From a checkpoint of a small transformer trained on Wikipedia.
Architecture: RMSNorm before each block, rotary positions, no biases in attention or MLP, untied embeddings.
Training: 484M tokens, 7381 steps.
Each number is 128 + 24 x the weight over its row's rms, rounded and kept within 0 to 255. Layers, rows and columns count from 0. The size above them is the row's rms in percent of the matrix's.

# layer 20 MLP up, 704x256, rms 0.138, rows 352-368, columns 192-255
size [ 99 112  87  99 116 103 102  98 101 115 101 109 101  94 113  96  99]
[[122 140 184  92 114 131 158 123 162 169  99 141 162 149  87 173 117 168 139 121 100 187 103 131 110 137 125  78 101 168 133 107 156 122 127 112 115 135 141  99  69  61 104 109 129 151 156 130 145 156  93 148  99 101 120 150 129 172 101 145 130 117 154 125]
 [114  99 128 107 144 143 147 117  92 128 144 155 108 153  81 156 179 108 124 138 108  78 134 125 129 122  92  75  95  78 101 107 139 144 125 162 176 117 113 118 159 124 130 141 138 109 109 123 150  73 149  98 175 145 152 142 115 119 149 131 189  97 137  89]
 [227 112 115 109 116 153  69 123 112 151 125 122 135  80  95 129 130 170 123 129 100 141 128 160 105 105  89 126  86 158 138 160  80 161 136 122 143 125  94 131 117 161 131 166 137 125 120  93 128 173 110 173 143 120 110 164 118 116 112  96 138 112 127 114]
 [117 176 137 128 108 103 109 152 147 145 163 140 149 133 100 124  98 123 120 129 119  86 115  81 133 115 109 143 103 169 148 145 102 138 113 144 131 135 107 116  89 136  92 132 154 134 163 114 139 151 138 130 143 124 123 115 156 154 125 141  93 132 107 132]
 [126 130 141 183 119 145 120 143 156 137 123 129 140 114 112 136  89 117 110 108 124 105  79 108  85 132 157 152 124  77 186 137 115  87 130  98 103 169 147 147 127 136 126 122 112  92 149 181 141 117 162 173 122  85 106 121 121  96 131 133 144 142  76  71]
 [104 119 107 121 138 142 141 126 137 145 185 100 106 133  73 117 144 138 131 101  99 156 155 124  88 125 115 110 113 152 121 152  95 141 167 108 154 125 135 167 137 113  94 105 117 131 146 165 159 154 152 110  88 128 166 134 122 119 132 174 153 140  82 120]
 [142 134 158 120  96 129 107 112 167 129 175 148 149 116 123 144  98 127 147  91 117 101 120 106 106  90 126 116 120 150 142 111 102 161 128 149 147 145 140  86 150 104 135 141 144 113 132 104 122 111 107 112 107 105 117 149 139 168 153 149 130 118 112 116]
 [144 114 106 121 123 111 134 139 139 131 143 121 133 128 168  98 129  87 127 139 136 128 171 113 118 155 111 128 116 124 124 126 102 137  94 141 163 101  95 140 116 115 147 144 125 107 148 153  83 135 146 113 132 125 149 115  87 123 143  97 155 100 157 124]
 [143 111 145 129 180 102 115 102 132 140 179 102  72 140 128 144 133 124 113 112 147 132  96 167 135 140 139 136  88 116 117 108  67 122 168 176 102 130 139 131 155 144 163  81 141 114  88 115  87 106 101 111 105 159 101  84 141 146 141 105 137 116 153 165]
 [ 86 123 113  92 144 126 136 141 142 160 135 113 101 106 118 132 127 177 123 167 135 124 103 124 101 149  88  87 120 148 128 129 128 164 136 137 100 123 100 139 108  95 129 102 146 144 126 124 154 135 143 107  75 130 160 124 121 153 127 111 141  92 113 165]
 [100 112 141 128 103 139 130 154 126 145 103 103 132 140 166 131 144 137 171  96 150 130 137 109  98 163  82 118 144 138 143 147 134 115 126 174 119 155 138 125 126  94  97 141 137 130 188 102 132 108 126 132 122 118 141 147 119 128  98 152 156 152 131 133]
 [160 147 141 190 114  67  97 111 131 111 152 118 170 119 125 133 186 135 113 139 119  88 109 140 151 161 120 124 147 149 107 121 120 119  94 120 155 153 112 112 121 125 147 161 112 154 123 114  82 126 133 139 126 120 111 120 107  70  86 139 136 125  85 103]
 [152 128 115 119 100 125 136 138 173 118 133  93 119 149 122 127  90 104 172 123 162 163 116 116 146 146 130 133 160 134 163  99 134 129 117  98 149 102 191 154 105 125 135 156 105 162 106 169 135 138 113 141 143 105  98 132 145  87 116 151 169 138 156 137]
 [122  78 131  84 119 136 110 109 130  92 139 112 160 128 121  93 150  78 103 185 150 160 146  79 128 168 157 174 117  69 126 117 135 171  92 101 140 128 131 113 104 139 141 106 124 117  98 122  79 104 142 118 161 120 131 132 130 126 120 103 151 105 139  94]
 [ 97 116  91  85 109 153 104 142 132 163 136 128 154 182 131 107 105 169 107 150  85 141  85 148 121 133 108 148 138 111 121 115 132 118 123 136 131 141 100 121 143 137 193 148 124  92 114  96 131 133 162 142 102 157 169 151  92  94 138 124 111 121 127 112]
 [133 152 152 111 112 134  99 168 148 183 127 120 165 124 125  93  91 144 140  87 128  92  85 173 146 105 107 116 128 125 114 134 123 143 118 138 124 141 119 137 137 119 131 119  83 143  99 163 153 146 136 151 154  69 125 131 133 166 136 178 105 140  78 129]
 [ 91 112 135 137  87  75  87 147  93 132  88 132 169  96 137 104 115 100 129 132 117 104 157 155 139 171 177 159 166 137 123 103  94 107 150 144 111 143 102 132 149 122 144 135 117 111 109 131 104  52 117 112 133 147 121 165 133 142 165 180 150 128 136  89]]
# layer 20 MLP down (transposed), 704x256, rms 0.103, rows 352-367, columns 192-255
size [100 109  87 108 110 104  97 103 102 108 102 107 104  98 110  95]
[[143  96 129 144 125  93 119 129 123  88 132  82 106 118  94 157 111 107 131  93 114  89 103 155 146 114 138 164 139 128  98 122 103 115 148 128 149  77 101 123  76 139 139  94 135 114  84 144  95 135 156 135 141 135 132 129 171 110 127 104 103 147 103 133]
 [142 139 103 123  84 158 136 124 137 133 187 120  85 137 152 117 170 128 144 105 107 131 121 164 136 129 109 135 123 129 120 157 145 162 111 104 146 119 149 174 121 111 102 116 124 149 157 116 203 117 144 154 124 168 136 105 152  92 118 109 149 130 111 150]
 [179 136 129 134 134 116 102 165 157 154 123 142 107 213 122 138 126  95  81 145 130 113 102 120 156 178 117 147 144 137 108  98 123 135 120 134 118 134 155 106 184 118 121  89 153  89 157 176 101 101 133 163 132 180 142  91 139 153 152 153 135 107 139 102]
 [154 150 153  95 115 160  62 148  96 140 146 154 109 126 151 171 150 106 189 101 130 134 148 153 119 155 128 108 111 118  66 143 118 143 113 151 125 140 155 110 113 120 112 146 147 136 162 119 172 109 112 106  85 100 122 120 139 150 152 129 163  91 111  95]
 [147 102 116 140 154 124 147 122 151 147 103 127 129 144 104 156 112 141 129 138 113 167 140 139 118 108 127 102 136 114 106 112  86 102  84  99 117  88 127 149 107 137 132 125 102 131 138 183 120 110 128 156 106 109 141 134 138 158 129  92 115 116 141 144]
 [160 146 106 112 171 119 189 119 122 103 149 144 170 131 108 160 103 163  86 108 167 114 131  99 112 112 126 141 144 115 169 170 101 144 104 160 145 124 164 126 111 163  84 147 129 109 142 116  88 137 148 119 124 162 165 107 119 143 137 185 173 134 134 128]
 [ 94 138 136 139  87 133 168 106  91 158 141 154 106 142 159  79 141  85 140 172  88 129  87  96 161  94 165 121  98 129 156 109 138 146 132 130 111 120 101 188 101 159 153 112 132 135 163 167 125 121 131  95 107  97 108  88 108 127 142 122 150 115 117 134]
 [138 145 129 151 142 143 129 106 111 117 141 154 201 158 118 133 103 121 118 144 138 150 162  87 173 174 122 138 166 106  84 134  63 112 127 146 138 155  92 202 132 142  84  94 118 112 129 108 127 123 122 169 108 130 111 149 138 121 164 112 125 114 137 104]
 [113 127 129 137 124  68 138 144 139  96 120 108 128 124 134 106  80 132 116 114 121 124 156 162 119 144 139 143 140 107 118 113 136 122 130 118 146  77 138 118 126 126 144 162 130 110  93 167 102 131 110 160 137 101 120  75 155  94 145  88 157 132 110 105]
 [104 166 126  90 153 149 139 131  79 156  95 127 112 102 156 127 133 133 137  70 106 174 115 110 112 129 127 147 114 100 156 126 112 156 109 125 130 173 145 134 124 179 165 122 154 144 141 132 131 112 136 164  98 113 115 159 127 129 124 109 124 131 144 100]
 [115 126 143 130 110 107  90 112 122 153 162 140 131 122 119 108 118 106 115 128 168 129  83 121 127 126 100  86 134 180  91 132 138 120 124 110 154 165 132  84  80 101  96 117 118 141 106 178 101 125 138  85 144 154 108 145 149 157 170 106 108  98  93  91]
 [151 153 150 117 124 158 120 115 115  91 103 151 171  80 117 107 110 167 155 146 172 131 148 114  91 106 130 158 155 118 148 137 137 152 195 144 142 140 126 118 113 133 163 103 111 125  84 113 135 108 150 105 101 131 135 146 161 111 124 116 116 147 118 136]
 [154 147 135 108  65 174 113 138 166 124 138  65  83 118 148 111 139 144 162  92 100 131  83 133 162  67 137 123 101 142 128 135 144 139 111 111 107 167 116 109  84 100 181  99 145 132 127 110 173 147 141 158 134 121  99 172 158  98 107 143 160 125  92 100]
 [111 123  90 107 204 132 132 143 114 113 112 127 155 152 164 146 137 141 137 125 152  99 108  97 126 100 140 104 173 146  84 121 136 135 140 119 138 148 100 138 149 152  96  96  89 155 102 121 110 124 129 136 151 157 131 117 129 166 150  89 154 162 120 131]
 [118 135 112 107 136 168 131 168 135 120 126 131 146 118 124 129  89 176 125 137  97 159  78 129 158 100 118 136 114 127 150 130 122 117 134 117 159 140 129  94 124 196 113 108 165 118 125 125 128 116 112 124 136 153 126 113  93 193 133 116 151 135 137  96]
 [124 100 151 133 108 134 152 150 127 140 130  77 151 144 101 162 136 145 117 149 105 128 161 125 133 130 152 169 128 135 118 121 135 163 101 125 138 129  84 125  96 151 181 102 127 143 116 107 135 159  92  81 104 139 133 123 143 123 138 105 123 115  99 114]]
# layer 20 MLP gate, 704x256, rms 0.139, rows 353-368, columns 192-255
size [112  84 110 115 106 104 111 103 120 100 110  99  90 112  96 112]
[[115 141 148 108 127  94 147 135 111 139 101 145 130 114  81 171 122 172 136 110  82 106 119 142 127 118 117 137 120 104 110 147 113 118 152 131 134 130 127 158 131 141 145 130 142 130  74 121 108 129 102 130 126 126 182 107 150 110 115 153 156 134 141 120]
 [139  90 157 108 114 114 119 151 142 147 126  97  86  85 148 148 145 119 156 138 136  88 101 134 141 118 105 109 137 156 134 124 102 123 111 155 105 131 104 101 167  90 135 166 128  95  99 119 122 139 131 129 156 108 118 128 127 131 124 130 155  90 143 130]
 [101 177 116 142  91  88 138 127 131 148 125 166 151 112  87  94 124 135 155 141 133 137 110 129 123 161 114 170 120 165 124 144 128 157 110 110 127 140 124 160 108 140  89 170 120 129 122 133 143 163 127 101 182 105 124 167 150 166 128 131 120 148  89 127]
 [150 167 162 171 121 145 146 118 175 143 135 118 146 146 128 148 114 156  75 111 134 110  92 131 104 133 143 119  97  40 147 138 110  98 125 162 120 157 169  91  99 153 120  97  97 133 173 154 136 144 147 161 120 148 144 136 127 157 151 175 143 147 133 131]
 [135  97 159 121 118 129 119  96 125 111 136 134 125 147 141 141 135 107 137 100 137 121 100 151 120 132 128 145 134 130 149 122 157 121 164 103 115  94 105 122 160  81 110 119 101 143 127  97 175 112 103  77 148 140 123 114 156 173 154 101 110 161 103 128]
 [129 102 145  89 125 122 141  89 107 128 114  64 113 133 116 153 109 159 130  74 167 162 158 111 138 127 126 142 100 115 177  99 152 143 146 118 119  71 107 132 116 134 122 127 139 179 133 120 133 153 129 167 117 127 133 122 118  62 129  97 164 134  99 110]
 [127 103 148 102 117 138 141 128 126 122 141 130 162 175 122 149  97 121  95 125 130  87 160 127 154 133 132 125 138  90 156 178 134 122 119 138 135 116 131 138 111  98 133 144 117 136 148 109  56 143 109 135 171 101  95 111 143 113  81 148  99 106 124 138]
 [106 138 100 129 164 161 107 115 116 149  71 102 135 120 147 101 168 176 132 134 125 123 147 124 121  96 150 117 123 160 135 113 133 131  87 162 160 141 118 151 169 108 134 122 133 157 162 142 132 179 119 103  98 103 156 100 156 124 141  94 154 114 116 110]
 [100 114 130 134 181  92 143 119 142  88 169 114 149 115 116 172 166 129 140 120 123 158 132  97 163 101 139 152  90 152 118 167 122 148  88 111 119 145  92 104 174 116 135  98 121 123 140 149 127 112 184 108 164 124 171 128 159  81 149 137 112  88 130 126]
 [122  85 124 120 144 109  92 137 112 126 116 120 148 133 142 144 144  99 101 112 159 119 118 138 148 107  97 135  89 174 119 108 138 138 148 156 166 120  95 160 122  99 119 165 105 131 152 149 143 119 171 113 142  68 144 110  91 165 125 108 153 107 114 136]
 [101 109 150 111 156  94 115 120 131 157 137 121 133  95 123  91 127 106  99 133 114 130 108 121 154 105 106  81 113 123 137 137 164 160 123 108 144 120 111 125 153  99 109 124 156 136  98 133 124 121 154 119 128 127 158  64 118 135 156 144  78 128 158 103]
 [139 113 132 135 130 175 158  98 115 141 114 104 158 140 128 168 105 163  96 128 136 155 112 124 146 135 131 136 125 119 124 150 173 136 143 120  61 103 114 138 153 153  79 129 140 163 104 128 156 100 144 140 127 133 123 130  92 102 113 133 107 136 106 113]
 [112 159 153 127  91 127 165 162 141 133 119 100 161  94 123 113 149 101 145 197 124 110 136 122 119 144  99 159 129 104 111 129 133 139 123 119 137 148  83  90 112 136 166 159 134 123  95  87 103 108 111 143 160 105 128 140 109 104 154  99  90 125 113  96]
 [136 136 148 103 127 146 128 112 169 136 151 131 168 123  85  91 126 133 137 151 118 111 136 134 124 100 116 111 111 146 200 148 101 128 133 170 171 158 143 170 149 116 142 156 147 143 137 179 133 179 159  99 133 111 105 113  92 137 148 107 136 145 134 126]
 [130  84 122 110  99 147 146 121 113 138  77 149 136  92  89 131 133 112 167 153 190 145 164 125 137 161 152 135 136 101 158 157 112 169 131  84 152 147 132 136  95 136 172 129 108 146 142 112 127 133  96 171  94 140 133 141 136 123 161 153 116  79 146  99]
 [131 128 149 137 135 152 126 137 152 122 141 134 136 177 153 135  86 135 171 157  99 133 108 150 120 116 144 131 127 111  86 126 125 152 121 142  96 123  55 141 167 140 101 130 109  96 103 120 126 120 137 100  95 113 156 158 153 147 122 144 115 137 117 149]]